Each number is 128 + 32 x the weight over its row's rms, rounded and kept within 0 to 255. Layers, rows and columns count from 0. Numbers have three digits each. The size before them is the row's rms in percent of the matrix's.

# up: layer 7 MLP up, 1536x384, rms 0.0251, rows 594-722, columns 144-191
# down: layer 7 MLP down (transposed), 1536x384, rms 0.02, rows 594-721, columns 144-191
up594 113:141156088130107156102162156125122121107166133120205098122085135107161153169131130058105116082107135093110121166175204159104131107127122143113070
down594 119:124135121121184089123151124128099107084199106131117136109130116076079111106143158123068126145076070178159116156145132084124127112133177149122078
up595 094:107161051135084118139188083156082122093124096150110111133118184147169161136189171073132110092162115059110102149166132140118150155111148123159143
down595 081:093159177076129062114048133134140121094136101089086178107198103161082094142136098103143107112117135142108121135087121141152100076085160132114139
up596 106:143134138133125157105157125111125124185120122103150113148109125114088115132110082107173163142140103113079070087105145141089170101143124039178098
down596 092:103082133126149140070148125152107132104084116143130125155121068158218112112137120100150123166146201138073147098168093144120167176121107142152153
up597 115:132143125123115153130103152095121083129101102161175122135057174191098119091197168144169156055182143127100093159134100117137142123152112162123148
down597 120:112099114108126185057161108130081100086096141112167143127119207159065160094126139159197122105109133115142127118110112130149157163126101137110150
up598 096:091135115188181141150113103079107115078093113150148173107143153110175122089164139116135090132197083132103138109164141137169130107138098114118144
down598 098:187151193126153140059092147161061143124096126147116136136160113150163155097130098109123137132192171087133164120083108083129150115077134094143113
up599 084:150147160157145176169132123145200133101087186135150116127086103099130156148134144115129174132130120155127094092160071162097063163171128170152177
down599 086:094142124106115110120118126098073142105144101102092133174163123096169105141155151095132175156160155150059155156105149101169139139103096100166132
up600 117:136173128110093150164161123127080090112169153103178131163073151175069088086135185117132144100160164098080162154138138151111096111137156136126138
down600 124:121153136075141173137100125085152158168123116104093160186101116080135150098113114141152137105169107180054099175101119062114104143119144123099140
up601 092:126178132127124158093185191099156093117149167102165134139055144114152122128185183155075163070123090089096142150175144129119094136124100148137088
down601 082:097127141117110180116170125099144114120175118063181112155093128083133072156130140120129151128094110039093093116152177120100084133174044121122091
up602 116:175162121139137165124106152064068082128089104107154114159058158126138132115146138140114167142116105092108112112147154117137114161125065105173135
down602 136:133125086127137140142085090121184044166103106098147127107107079128111127140072104112149081091082156145123111131162182083150157180117127161118139
up603 079:168133083123098109109121109087135107143145115074137161100051125121144084114116117101145155116123137089106112132146108161098126171097161113112140
down603 081:132105135127169141126128155177175149145139113162131160051163058163106143204089104167114155123092137099068072152194145108127135151122096112134102
up604 115:078125079083126155167105091068188151098087114101157076133121161148100147114104124111154124120173090106097159132093095139119166169137062130117155
down604 116:157119144147158127188107099102069146100137099155117124150138123122168104113076129121209136107121136160117130125149138161122071147110127089090148
up605 078:091140120163078148128121140164131135110129113099146158112095200081114150110122202085069111091223076122097125161134108095118074077198110159146098
down605 080:114107175101184098142162095118098187115144116136160097162195093117152115170108163078137145139142079079138087134099125134122120139172140146166135
up606 096:144133100190106135119105107077099164172152179096158098151139138120133131149104114114164167161109092132102081092101121116122106123153095119175099
down606 092:111076125080125129119140138140134097209155101137170093151157193155133166155091146131115115102168148104097173094144147125158139083126165122163108
up607 094:149142048195093130101100115127094112161137144050113189130115173078061113103113125124139141134123109094087093132139202163127121076185119054175064
down607 088:146155095146160104119139174178107132124145131118136138160142102108042099147091085085166117155170124141131179190115145079149136162128142098138111
up608 102:113125063164130158084167155091093119086168117129147114109112126139125186113115153107161120096146108126063114149114137097102117125116113080104101
down608 115:100079106153116143105109165094157147122172137143176132105179140141077138127138150127161109118144096035042105152132111097078139066135081102150085
up609 112:097100096157125125145174110143112094128146107095151137130109128182157127143164157121172187128154098146112120141129132168096104110100134094174090
down609 088:141147103159075136111119132078090108105070157114169140155150151151156112081134059170141092082138140122187137170152163121123078103173114158099131
up610 103:121191130128135181140161136040078132084142110108210101151125165185095139085147164122096167125090172113107098126170154131107134162084143126099132
down610 101:153154099119146120146102114170133144110166123147153132159121132067135084138127127173128126136125105162131154082103113117175062101079130153119147
up611 101:087103079159130171110133172088151090067162104114131154152114099105097108111125123115178141155128110098096151123095174174145139097050102104125073
down611 088:131086125094166105143190103143155097168157126104071116075113113082158136165185136117072097067149129144103181127122108086133078160162101112110117
up612 114:119179127141145130140119117117110132086126063084154129150068163123155166077190167140176156129104109114125084124200121126132091138144109142157139
down612 093:127090170129107123176089133162141082107173098075200125124086093117103110116142089158145139113095099134118156092097151107088126118100153176146111
up613 089:106219088060132152158160068150149177165135114136109179143062103131114145098154095075222122100134105104087094174124129165102110205156138129118120
down613 088:123064157158106115143126165108090102047087137120141117163176165126091109182092121194146080147123130128131151219120147069171154130110162129084120
up614 099:110114104163101174155150143131108133145138137035135155220104164158186160109141113096136177126126065115108137130110091161136179096142047094143109
down614 091:138129071087089160134131156169163066098159129100141110141121139118098158143114141186143160150113137084087148149207115120151132140135084064129103
up615 124:079163131142196147168193096057176153065130150165141153161118144124204055112194142161126149132136103071096146126137083182123071154124106137129065
down615 118:150134111185141161124194171147184120121144147108108104143109113185148105104088169116119173162176159123103095145049155153139096110123177142131068
up616 122:140175121123113152145136151123125124103101153155163096193139149156100125113167109132060231167137108121119100129169149141135081138135132115218141
down616 117:171141129129177083111160099189087147073122135090118190134137154091144208139177146125127192121108137174126096125123161125191161181103059133107144
up617 083:117190056153150136143180140079103112092201152120152177134085165126120155139137163106079168090148105088094106118186139126116114128154126106152101
down617 119:109128076162164184113167165088128102092174143109153130123136168149146135186147161111157110095132079068067085113154112119118121144169039100119088
up618 070:147131084123118109130093136159138051112128082096134098125098135039142134115125149126156167112139165118112051136124157138105143151151146116148147
down618 091:092097171105147121138110179110106087096145121145114069116186100076130124179114199154157128164155128107116134090124147082122109146116091114112137
up619 091:144133108183147207096200145130139122098094121087174114147081187109147132099187197081061103092172091116062160126155097101090098103125086139096120
down619 082:152077120132150175166105178161143135097158188133113120176155108118085123134071119172104070117126148136149044156117100119123092076208078096150132
up620 105:131124051157156127127145176148170103112122121167127141185062112150156147116131152093149157104134072092080128137098093146096160143146118055117088
down620 106:170066105203102123120135139187135149124150130115086156045164093152096121138158093124130123082103160144057146112134064187083118158167149136111107
up621 096:159141104149126113132192108149137124120108100104105114137111101107162127161122089066106155130138137093113174131142140076118175230094065108158121
down621 092:173148148082175116105153159123098116149136162159139139156116163099086138146106129080120062152160130110187116137174159122114067136137171047120131
up622 099:083193095135100134069130128118062136146128112200147146158074106104102123136096169104060181134124196100082138152151175157122131126162094083165063
down622 090:150114117129197124111136147136157145134123161140098197162137168114161176100119154132137136181134087125117085121180137113130160039144132089149148
up623 113:141156160095142140130075089136070101164156128106102163103073186072156110111155149101132158115168183075106092117113162133146133112143076107188141
down623 106:177140166139094157131093076157107159099102110161127086171137136192117167137125125152154134167085183088105106158141206153123133153069146057202164
up624 093:159186071092094129111129122110146093130063141174133134120101106069144118103103122136126156083134119126103135084157112155172160144164129118139135
down624 068:097124166085086115108124138161141148096113150126142149123145136099154141159126127110186108153093100074180099159157191104147095109154139163173102
up625 090:102171105120135106132098140089153099162100133104149153122139124084130177132124151043151232108176142052119132114146095170118127122167066113188103
down625 089:179054143156123143192098146091133168134190086195087090178114055163048188162139168097173098150129132148049128079088099114103162115140139130121136
up626 125:114184109098096158107127112103071131102167152116120124106106211145136156166116117062139156088125099080101164131139110126128145152063078157120127
down626 126:139113131112164097131078128071097099109154104178074119141168125058068154192145090082111182112110084131083165154098087065154126109183133176158124
up627 101:165113133158075114122151154095145071123133147167141118167106162152220106094159154092175144091105129126112111137171140181126108121122144178172136
down627 110:168147132110144130159117117139168098083093124088131140130110133126089133147147163088133153123123110152127094125129123106106149090172109082157158
up628 110:129141076163152143070104123102130075123084079105175156086136148143070128066164169125152136124150121126100081138158136138107124110119109123110164
down628 105:195144199139136133139106156108151099096156156147062125132091154127126143120138107096101076131106079138172108154102183148118101158156155096141134
up629 078:138177144102114149167105154094120171101122093119144155172097172058122157119126125117111171143166106160074116069081114161161133109155119072192070
down629 081:090078091113145145146084150101159125053110136099085168152138095155082090131160147130130095127136118167117135090124099062091127074129113154150108
up630 076:167129145170112158143118185103123066126100131133132121121134189126133126096073146127167138035197124123127103141131076096129138072134103111123112
down630 094:103170123097087106119126161171132128138092171054111132128126123136090102092125113129083131159137127195119170143134132113131137157072168102129155
up631 110:091117148178143138112097152126093065175112095126149157149097114155153214151095169071136134128109143112106081175091197134112089170106093045170147
down631 110:134112101105078102150193110129162181181167129132095115100150094103083125124128144087145141095165097138136119131122115149177124090153182106149174
up632 101:114193136131140137145204150083114127113127079096178094164107159178156142087156118140099156093165150117088132129137065124071154164141127150136157
down632 084:108132105132161155107151106159116142121130111177147121096170124035115102115167137155198078142101116135104126136070172124055132109117097089153110
up633 125:151108074118118141128119113127083109135157097122128156097147172123143192118139164105116143111126134120111095108099149087148136107149134134132165
down633 130:147076136234109109111111093145127136124137216145099144139118217156153109107138113173204087108141123153074079096148111104178138068072108145123157
up634 110:119119126101157138116164095121116107114146123114184098146098135090148194092113132089156167135131088110090112117168132180130066090071131149085110
down634 093:131134161153115090086145197121150154133116106093112084035084164114138045165087150079137167079162097104057078126182126128148149116059143127050072
up635 075:081136117166198156121136147094052028149141060110162124170163178191167124121096129130130170112082201142119137187112113097135143124074144093157094
down635 089:133120154146173114094133159104140113149171133104099099098218128126138128180114131189166096150121165110096138079140141091138115183119089097142107
up636 082:163194054083120147152075063119141164122200157104129183150133173130091097146128109115100174166146095114116149140163093139069137178124136122116120
down636 077:089117185127089102130130093165151119112081154109162120121123134144111203169099139108154107133142123113151132070127158111153208138110067103106164
up637 097:198119091177062133136083058127137091130128119107157076128127150167171135144214130095100113119172133053122156188130080099079174096158098152129134
down637 097:041130110093072094104161144149142128097107111086109153168118093180121119112196157118175173114073118147137147172130151130153113122180101056104171
up638 074:136133081172168123076165130146113110096147095153139185126112085162155127161182164106120142122118145122133094098124139113046131174148154121152094
down638 095:127142150108155101146110160187113165143071120139132117196158132125122166142133082100111185200083148215156198121080160146199156090042145119161146
up639 102:090193067113119132162130134145116125157159101116127154162107111109152103143144133084149126134163107049084150162137172115112163134092109074169100
down639 111:142094106119112111107093166118082174089109125160137111100129116104096108123149119076107091110148168138106111150146182135042134154122134210124144
up640 093:085162126147162125103119104138179144153083128130142107117100110100180078166167107133121129095126097058056129152151129159112099163138130110093070
down640 108:108140149130172136111093129064141136106104120120110105122141103149144056151132132128104165094100107086146132122119146117128169082112136166208090
up641 118:078132102167113153139174110071094136115102139125138158139127183156145217056130185134164132104181145126103033152172113121111106126091046189124116
down641 118:151111105104179121124138099185180178117154125065168131165142137100131137116176117161166154140136071106062177158129151114117126134113095100139132
up642 094:151196139098092168131144115132106111104135122078108107189108129133106106113149104108155101134119101153127093097159158151124096157061109097108103
down642 091:161125123150065105134102097109110083106113145066156175113118124137114077102131147062181160076148118110168139130145125095142156146121119217116088
up643 099:124111146126073152113162124110169079141142140159155099124079115129112096155140129123099115113090105102122113173096168091122116148121103193111106
down643 122:134148122109174084135124144146089155066121096142116174122129129116125152081104116102129151139152131148141107143131104134129117124127123088162075
up644 116:179153127173158182084114099122090060127087115108153092135112190133205130145139123126130127099136126091118087078205129118138132119057080155188169
down644 111:133135201135059194103138109157125135172107115095139183161061103125161083107138138164094056110142134139115107097141145175067153142145124124103126
up645 108:161120051127140155107146147144085148128179123155132087126106112153162136087081124167186079052143112055103117146177083113108139136147115098081169
down645 095:174092141074163186151155140114120137076171147115130139092105173162156185111071110101107058116133155123174106079160089139117153150114138115108098
up646 086:188133097085153126130113088160100111129079121147171159139104093134192191075075111099090118105140121063114185143190119126149123133105127177095178
down646 096:072092121183078143091201155096144136169112144073099111097092134159062087172199172111103128113043145190127087143105104101097124188127141090108090
up647 136:155206165110111111140186115087111109150150151090152164140133125126092123064194125069126170093122155151159105171176114193089118122144150108105156
down647 104:133151113110109131116140108126114119117121142089159151161123153135130142051131123097120141112133148122255117184138132140036133141115200128129121
up648 113:117116128126092182149202116051158130153103116136111119139113137116199097106142153099116168120140120114091063120122148152117088186166112112147083
down648 119:150079105089165138106082087115126121071126135174128138039113112072088152147141133134101148116144160088075155081137071115156177149113095120170133
up649 106:137143109115121134142090120125112129092136141085157120111111165132171091083176156146161112123151115100068118075137135117132104084090102107161153
down649 094:092077077117096113136140183157130132161064128123118109056112101184164130152184072096123079094133156092140186160117132136160176121138161116186095
up650 105:084208165077156127115144126076111146125111084123127112166071132107188134118163163131167149136081127083113127129157154207141090124080124112113147
down650 096:112160135089108112173122076105178113164149162150120084139117172083095026096173100130135108119121130095140111130121155129180080092095128152159097
up651 078:160143127143156143095105136130121046114116092145129192130056145219074070131112141116145106045095075142114073163138155170098091149116147178103173
down651 088:090084143128143145148057108153129128104136140114149104175189180053185157108150120138154205159168175129106091101101148113159125146165065069115113
up652 110:165104083132080139141172135119102120108153125085122101141078185134218106109116162071127150147078115150080071172142160162112114163068138111116103
down652 105:172163103184134134139133125208148064158140132111151107096141118059137117120137086155237139116156072125124134137152142103062155110127120181128136
up653 085:152120127159134197119137189145164156066085143102130065067125112191096190125140190070043116113133123138109092118142121158081114190097101106112081
down653 090:174159129090111104116091060181139146138158157150080184133185047102129094133139092107185067115176090174100134118158202141233155146133117130066127
up654 090:182092092102049167072114051120166160132147135092149090136127152114093109108141141084133151136110073058105165164135072147144141164188101123146142
down654 104:143113140109167145149176166165119073086059114121172167136093136124113171151120101140145154117071087190137112106091199111152130103065130119082136
up655 102:132153104126045137079098153107085161158095128155125172111117121178127084067111133092136151135094111056114146115126164188147144108103085043099046
down655 092:134122128110131161132153131129183145086114120103110105087138131198127176131093101124182107131088105180118159141097074152139109128165159149082165
up656 085:124115117140163109128137148118095128121117142109150081150099122100135147123124093157123111160149096116081078092160109083109092145149121051151108
down656 087:094155151131144150123116125103159142119105146124168162155142121054118145122145078151098128158157126104134134093150148116089086164138119086117031
up657 101:161129111105173145129184178079119102085160151087143139175117179135133135128177170142136164111202134140079131081109103099143082117136098116123056
down657 091:135188103100177147134133130123174094185176111041121144085196121124156150124131142170142150143165162141116168118104137136185092111149117137151110
up658 115:165139146119131124103070137143113102146095106109126127154139130204152138115114165133151160065128098113123120141142099156138165105096104151128151
down658 118:114089140156149141124122076043189161169153169135120174132143148127082159133085152099149106104059091205109128121097121111178113087102126128159154
up659 103:154207089125097136098131128072092136087088145114159134193154146132096127147158111144075116135109098071116086134127173078144171119140106138194138
down659 106:123106105142169108112072177099116121123139115132168081112157152101160120128102120079146105149180121111065108137122108113151162122126115114147119
up660 093:173141093148132141074134128076135133138091169114144107122117122132132113122167131095180133120168118073102167087128172118063151117157130061206118
down660 087:103157089055190086201202078120127111133106093188109174173141105147147115156153169181074106130151090183133166096191096065154120127148123129155149
up661 090:095132143137138176033130155134105092099116062059178123123084096154114139121140142123092179112062131148117099153131149128126115118100142154148146
down661 075:137143120119125121152107143132213185131186127134089152115157175137195125119145148101101197181135118106138134127111185110170176121114164114179113
up662 114:121095140187095174107163117122095117117095150097164092139148200157105133154193143132096142141209137112079147092086135111114096116106128105136076
down662 099:132101125173084130133145111112102137131176059202105101152123148083133102187075134185117147071095081130095119114129151102121152123134118110121139
up663 126:130166100149137201098109073086055110084150102066155109116141181130163172141202203158059108102178113110095105165122124136123110147121077162083071
down663 128:147115143111085135098143083134123159108169145126092170119178157172180177132133131165114128098106147101071127096100094165121099114100134070149060
up664 111:131137121100113131127158057095099037177087118094172123197140175134111124131103136123107186173100115077086094160190106151134089170097092167113156
down664 120:161118121127149105137126140107110064142122164107111121113105120100087114121141120131096136097090122168074087086124166123116141121079120073081119
up665 112:160154111090103172110132078104094138062120135068134103165115165166062103105156169123138162127110120135085163091159109120162130155114120099136119
down665 107:152160111129113125091150138108112160136093122148119081106135125105095143154109133126129105149107126130115159064144204157230138092103101137126069
up666 078:086139089120151137131134131150145087099120096121154180086144157134139160092119170107126143086133098141112085178156129094127102130153105198130129
down666 093:152073154173175137132101127107147143115134125148126104118161103083188165129094166119157133103085127112093063120140114124168140145083124159022122
up667 111:154106090159142162169213088108114139112152139121118137162117166096103087145171160112080140115160104147072103117110133142104112104137081075146134
down667 113:115119104115139128081141112184116125079181135050130120201152200117163145135159117162147115147145179152103202140168079131155140178164181149141141
up668 098:194122060185106144140195149086100089123136149120134181122082132164100157113125124088130156111131084090118058136146149122137114215149162129160108
down668 090:086136089112089147137074148148090167108147184155071128111163151155138158113104071083132130123111113135124162081108098137143105102142129110110128
up669 123:170105137105114115070155167098109108172126128109165097148125145151162183107113111183129143127106155136096068142082135171067072109171100056096117
down669 132:131146153135156075120099150139099177123173163171149103128071181082144111093132108138122095162177180099040086113096130116133084103120109115091131
up670 114:179114117109140145103153196056118078143140154156152130105126110105122183108103095078085175088145143116102136128161145116092107196129092124171140
down670 098:114113085160147174156039120138197139159104111091128144095132104152129164137120177144136102131103147127118070164133171155146135112146131102134127
up671 084:124173077127076134105128151082089132129151166075122221117115170171076184114140134133107130128141084063120137141131127136051132122182131104132066
down671 080:136126181148129153120086139145157168117172125138114113123147095108110172171145132138095138115144128191070181122100081098145148116089093198114076
up672 100:190113098161099129130184156083129166115182109173141126109072118174078108087101119148109145165112058102104150169143139171108110207144121133137078
down672 093:082058109119083158119115137111154122134117147088150132119155130126125069121122106125110114148093118232104137121115182153158080110096094103082149
up673 074:174161109153102156104115071124155108157081168105151163147138159146155161103114167124096126126115076114105128140152099129128115159159128115144112
down673 083:193151202150143124143113122152156125137156129105101157101102151123160154149088111136068096129215090065142138109077111106138101122232196178109119
up674 107:196160085155147219153120068078147055124100164078139116135129153173117180105104111117133151110200134129089067134148113141121154089134132137151130
down674 097:089111120126114156159103212248136120103141120159136129106143128080130118133149096131166107101062151087104166191105094112128120117106115102156074
up675 121:154134169158100165150149126057115133144099067099173182120129147130136185147159133108063155130138096101099124109105154156154115158172089098110132
down675 119:106116138090146118113183132138130148126131069146118087095153105087143141123158105123150147107131136167094174159124134143116110144161069099085166
up676 113:106155133136143120122200138118116132131081148096159148172111147152141152121143125158159105124168132111095109110092132108106131120149059111212177
down676 105:128116141118179126132181135135095168150090107178127086177074067151117140100135124109129133146121105136029152161132118153108134126143095177144152
up677 085:152200127132100110115106177127150095129133086169189139110100084164168143078113096130074139060215141155119112148135071066057146135114107123116118
down677 082:170137100106103141149102141184101154108070147100099129141148106154095133081146090120082116174159118123230142173086176146159133101088144114134145
up678 097:155174059099064163101113101132054100126159118055105140098151180088134125159126140102051110082146128103147116140172152177199179110138108080191113
down678 105:150141120129148107121164071196135178157147144098089141120160153113125097102148122120148150100125131088084140131119103093130098111097138099091165
up679 118:182110073139174111137203134126145112107135193095167113111149199156103138121127107124108178132150115150093095101179174123123070138125098127118107
down679 116:155089076138148112149160111113170140149124151087124129138164153169088101143135119157094123155116135120047160127162211071118143126147136161188112
up680 113:179155099143094140067170123143138105098106139063123168160143117128163123117173135087116128069122135122139146107132181174109103161059118126105117
down680 104:170157130094156133156120152130113130051103102091137153139168133164134160112115115094088106096109116174219112119158125084111141166117098196123107
up681 133:135203131143119121095178104096142101134142151056154171128148139110099155056197155054125188113123144150155088173186111183090115106121168130105139
down681 099:129179107115124134124128098127110120121123130101149142126121150132131120074141132087137150108166131125227094159139128149048117142110206127114125
up682 088:119151091159120138170173151077104126135100096120124207129110116129169182123078156089109189115139128145094102106162117116080128180113148118174063
down682 073:121130112095128107171140131119184109160121091129139127153123095142124100053166105131133076119130124107255134147170131125134127081137159102126096
up683 101:139173139174144142147114127106107144108074189095128175102126098153134186070126127143173149135098183143111073108195169156122096196144085184195133
down683 102:138152139104103100130114169135127119127149087135105113115119120176122195135167121102086189107141178088073123135092203117149126132208177139190155
up684 119:150192144123122122082174114072130123126156185085151143131165133110078135069163130070121188117115143158156068177195101184089110111153164105099136
down684 108:126159102097110138116157111133112121115122134090182151159105138125136133064139128096111124109159120144245107162153148155048119137121188127142119
up685 091:150217134128174123116108109118096057182157136111135188145067166121148128127107140122171184119099173073103127147150146172113068143094145083107137
down685 085:140118129111092253143136166117127097181142100165132111126117168140135107078123143136155115158132138089052169091129136108147109119135166125094109
up686 087:136203161142133135177121146113100154104126105110169121142130159111112119084146120137157176139137051168101125035087157160156107128134141103199108
down686 092:133092081134182152103078067107146109057123122080104120200139113128116098114171105098137143098163126138162117134089105103104135080095137169100122
up687 109:142175090097116112135129120137131096117149114159168148194093134195112183107115140118114141132105138109091162116126169124094101086140106094138095
down687 090:156149194126121153154132155137169107132126141071130140070146138165130124176110114157091173138179153146095150083156163097093125141115182163081140
up688 109:138127093126095161129188115102142111083132097112170132162096104193146136097114136151132153143081121123108097175133156110095102142087158151081081
down688 108:130144184092177138121133088101126154142107144124156160134160076116110124124076078078146147151074138173082115143095126112177136169135157122138112
up689 105:123193082155116114100127122165152076106120072143113167185090118134100146132158138125090133109133177047111134200118141112099141146100131079104151
down689 112:142078108131097109102113129179124112078164167094128118120156150122138074108129153116197138106191150142119133117152119141163109149104131116138095
up690 079:123135128158137141133135165134138113107173125146166155100121106171066174084134133169144141136127141117139122119208109153138063153163140090129164
down690 081:137188160153143142110135128123149157100088148137094124164098077123114112170114131110069163156183108128101145147109106140125101108126118113132097
up691 111:172188126146071115127173104104118113098119108148134096148103154097089084127166149126118158142151081089103110134216164184099152128102135135116122
down691 107:129113127156142118078152147132112106103084113178070187132129156095095141141111145104086117071180139110099156162166118144103184095094126159141101
up692 125:155147155156139108100132119072090068133096104124132255115108149151119140085144122112170171139144177071104169162124134138123092138126083093090079
down692 141:157121159158137150135130155114117127086192184183120109177097119116143125099138112181110106108144189124103136132104178204076130081131080171100147
up693 108:129168044161127150131128157072078055089121085036149151116092148156149107147163168152149145084129135090075112118131139115112143108100133125120160
down693 092:083143183152185154151163112095123080145143096112175174136073088124133103178146102153199088123096170121083044150133120132140088175136106159101130
up694 076:130143150137091158107121132161134106111066117109120081135091191065175180131122159113154153111109117132110039122143168144126056104107121146128123
down694 089:080091117139135134141156159123104127138132130140116103082187132127156142101131162102174120190206121093094132102126127132096179137136105147158138
up695 097:144102100149089114091162167081077108139178148113174082157106128078162094141176140128168127099110117124109108147161151135115149139126074159134087
down695 097:087171089125210133159172121135105109151090119067116171104147121048108109140156141125141168149132200075119173148140131115097090091141170174122114
up696 113:167163060155091189139149097084130117134147165081171164164119110125101105092166119051166199114142122103125124129222105168130162100194049126091161
down696 110:123161144154083134162170148147069124123128139113149173127093089123161106143106141135141131110141114148093126108135121223142156142123130128132136
up697 099:083125073097172166110108099153154142123143129094150163180105123074102179092122151120164115119135124108099144117150168198069091141108125173139096
down697 101:196124154157125192125158181109129100121116108096121132181138123127174080043111147170127154129127144141137074121138114097117113088165099180119187
up698 093:145157115116145143167082166105120106094074125129157131139124124079181186072114076161188137151139072088114138112170095215134090115120113130117126
down698 071:109102133109140126110159140177174093094151109069150115107129068123122101130185133102129116132170108086091184151103101095150171085126169155088152
up699 121:184138085144117140131143117142125054061116106134155104161132167138128148136090160107108105063117139145105114154166104116166128175101055172103150
down699 112:123080122080150168138155154089131110182130100094145146151150105039133099111127163111118153174066093129129098158121122147135105101155120081158149
up700 096:183155134138152121116176152152125000101120138146193089112044163127141108144156156126126132096125151124090127092121126109131115123145154169113143
down700 084:134126078149157111105103126098104135115130074148140098169176147193091096123172098165133131187122155183071151117111131154212101151206100111178125
up701 108:109136078100106192118195175141154037122160147085154155191097095078045112082154116135099177143153169124105102152158178157093107101174145128202151
down701 110:150139078111128119092123170127095144159188060107163150179140162086140100141181104206154136137169076156151139162154129134090084067126158128129152
up702 083:179183085161128142127114162122098056107143127106135229113150137163108103079108154160125101111077091113131132132175156181125135096174104093097111
down702 094:165156168099121128178111116170152074114086131136125135156166170115144059100151133142092128146180128210133199115118119163153118115140114141124141
up703 112:170118102146187201150205056070124103133122131024145126133148180138084120079154126134107145092116121147126095122099135166130121136149072115139120
down703 112:133155211100114147190165105150136046156097105132136110143172137165086124128165062058199152092108141179191125106082109141175132106093146143153086
up704 111:178240110091122168093137120059102051116175164085119120150083145085101115142083131141159118107144146133098142151160143178151137080093137103117113
down704 118:070105149130121112153135171125128144157090096134116110136150157135126135144108166131203156137127147153117107068106143104190142146135123083124104
up705 070:130132128114164115104147130115094123111125200158124122167135140184082144151112082184114155178080163125113168122133131136122130117085179086153087
down705 096:089112183128221124085116128107203142120138144115169086122166080131106143189088168146186118138099108111145093127155143077152141101141062121065113
up706 084:120195106192092175116122137151134096153071208101120150139062130105128161126187214123147122115148132108106104151167117170142125094111110170126100
down706 090:073149136105181160119127157161158124120185086129128121135127188162154110139126191128142092112072138087183117126140096130130093122170120070204117
up707 104:133143132182155171127083155119111086123113083109167118123090162126137127082167151152131114148167120095122139101213158103119086121137100115073121
down707 101:108151108099155122122171158111087104068107118107095152098092176132078097080162176160150071159138100146160159131110098104141092099116129118131164
up708 088:070125136107130140125150161135132145119091129122168105237139125163097155144140135130160190131095086095112118114128156093164117166111118138126111
down708 088:088088196141123113183113141152181233141103137130137130121172094099106177142099084133109097166068117107179113104095148149124091144144112131143136
up709 073:127146110119192120149168110171082056102139090102137129174160178123140096096121157154136187083079147167137108106127165111191130091079126137155162
down709 079:149070111160110086081100209075163162182109096154055141123121099095083137162104182097135112121100153061114155107184126076056129176112134124108082
up710 076:107154101097128186155111076109138106153139038147148111120135141130149093131111138128100149108133132110109120127113179092121141167206144116172129
down710 094:119117167199126110117060212149140130135145109140108070133127171105093106137138136151129157176114170116129145101120138129169143147134130199101080
up711 095:072129143129078160128106126126109130126091136063116080103139179182087112078117158115161146092190112126106094162104145117072143133133134150158086
down711 092:104132097091138056108115118170120074090164185124138172178093060124080128159149092106107129156132131161114137149158080175189147178080107142102096
up712 081:090158147179097135124124097131123098127127116066166100168150175085147182124144147117153155117106144092106095198124100121132147099118116086153144
down712 089:136093154125123135099070076143159126169146149125166071130233096131135140188101183119081137110081140099131143112149115110103124097120138129153102
up713 103:126182131062166123134146085121149102117110132089128175173009125123128148144137134116174177139127107097091120183158136193126101112095102135149108
down713 092:083113193114131131152139171110104093169094142113103113150133110141097165103213120083138155112096133111153163051111147170136094139062101154110099
up714 141:134132093115110176060135131041106094143106114089144122130118118163123112115154176126116183119103107119110168148150184170087062148136048090176129
down714 143:109185099176135119060187110099111157096111071110141122144121161142131102085139170106172125129094097172061108168167174095149056155182112119161099
up715 109:091112100098117210130158154112054095154098136090194098155062127132177101176159165147098162099058084135088095148097205100157135141132130112144110
down715 086:089111138156153158150081114145113144119098089153148096128134102156122055132191148138160108142165182121100088177130165112156150117162136106084136
up716 112:102124095144186190080205149077129141103121155092144159123144095144193186160148099084144123113173066103120114101119140162130069164061110076125104
down716 120:064164165101165095116142138096066110166171118158151126146131167138107138056155127141171140148202136146161129068127145144174137089114096152144155
up717 110:112159072099122104094134090089202172107197095127123140116098139102123128139139107079155120060159087082094111129197092151101187119091122198142152
down717 099:060149171136102124146154124150104145135096136075134166143106157131215187073144110181123138101125171123204107075117147132148129115133156092114127
up718 073:084157151090045116140111109193084096104128117134136171169121218111099110109110159099109144123161140081108149168082099096125122087142122114176116
down718 097:059119123141150120081128119136158133117135096135106102101143104068136109221131108138147143084145121103091117093104163104103103096169092134119108
up719 075:114175101133129160139122150127106144127113100056144189142102132222117139099163121165168154129098103127128158128104081107077137188114102124116157
down719 081:157112124123150088171168157114110155109152137090128147125181133105118186152128082174123138136117093070139074108089173178143086093136107094102124
up720 088:120161107190123164090148133084119075157080125122169153154096154116117098141120169143131170096091095083088079205147146168125117147109107105136116
down720 080:139141131145145192080126115100141118074135206119146141139132156141159123166140148129123163121148113058036112162108099157104103108095054106164112
up721 076:102141148154115136159094107105078121102116073138086134120138192146126178136134152126153160117107118103097152078139092086207121135175086158150112
down721 078:112094126097154104159140130095166112109103080080119140170136124134168127132130131125152121140190169116127097210136114157039121113129152125132152
up722 123:087123107191152132090098099138107132128123132113140104186101146124157200130080203105154185126119136126103115116183153138136083132124032118161109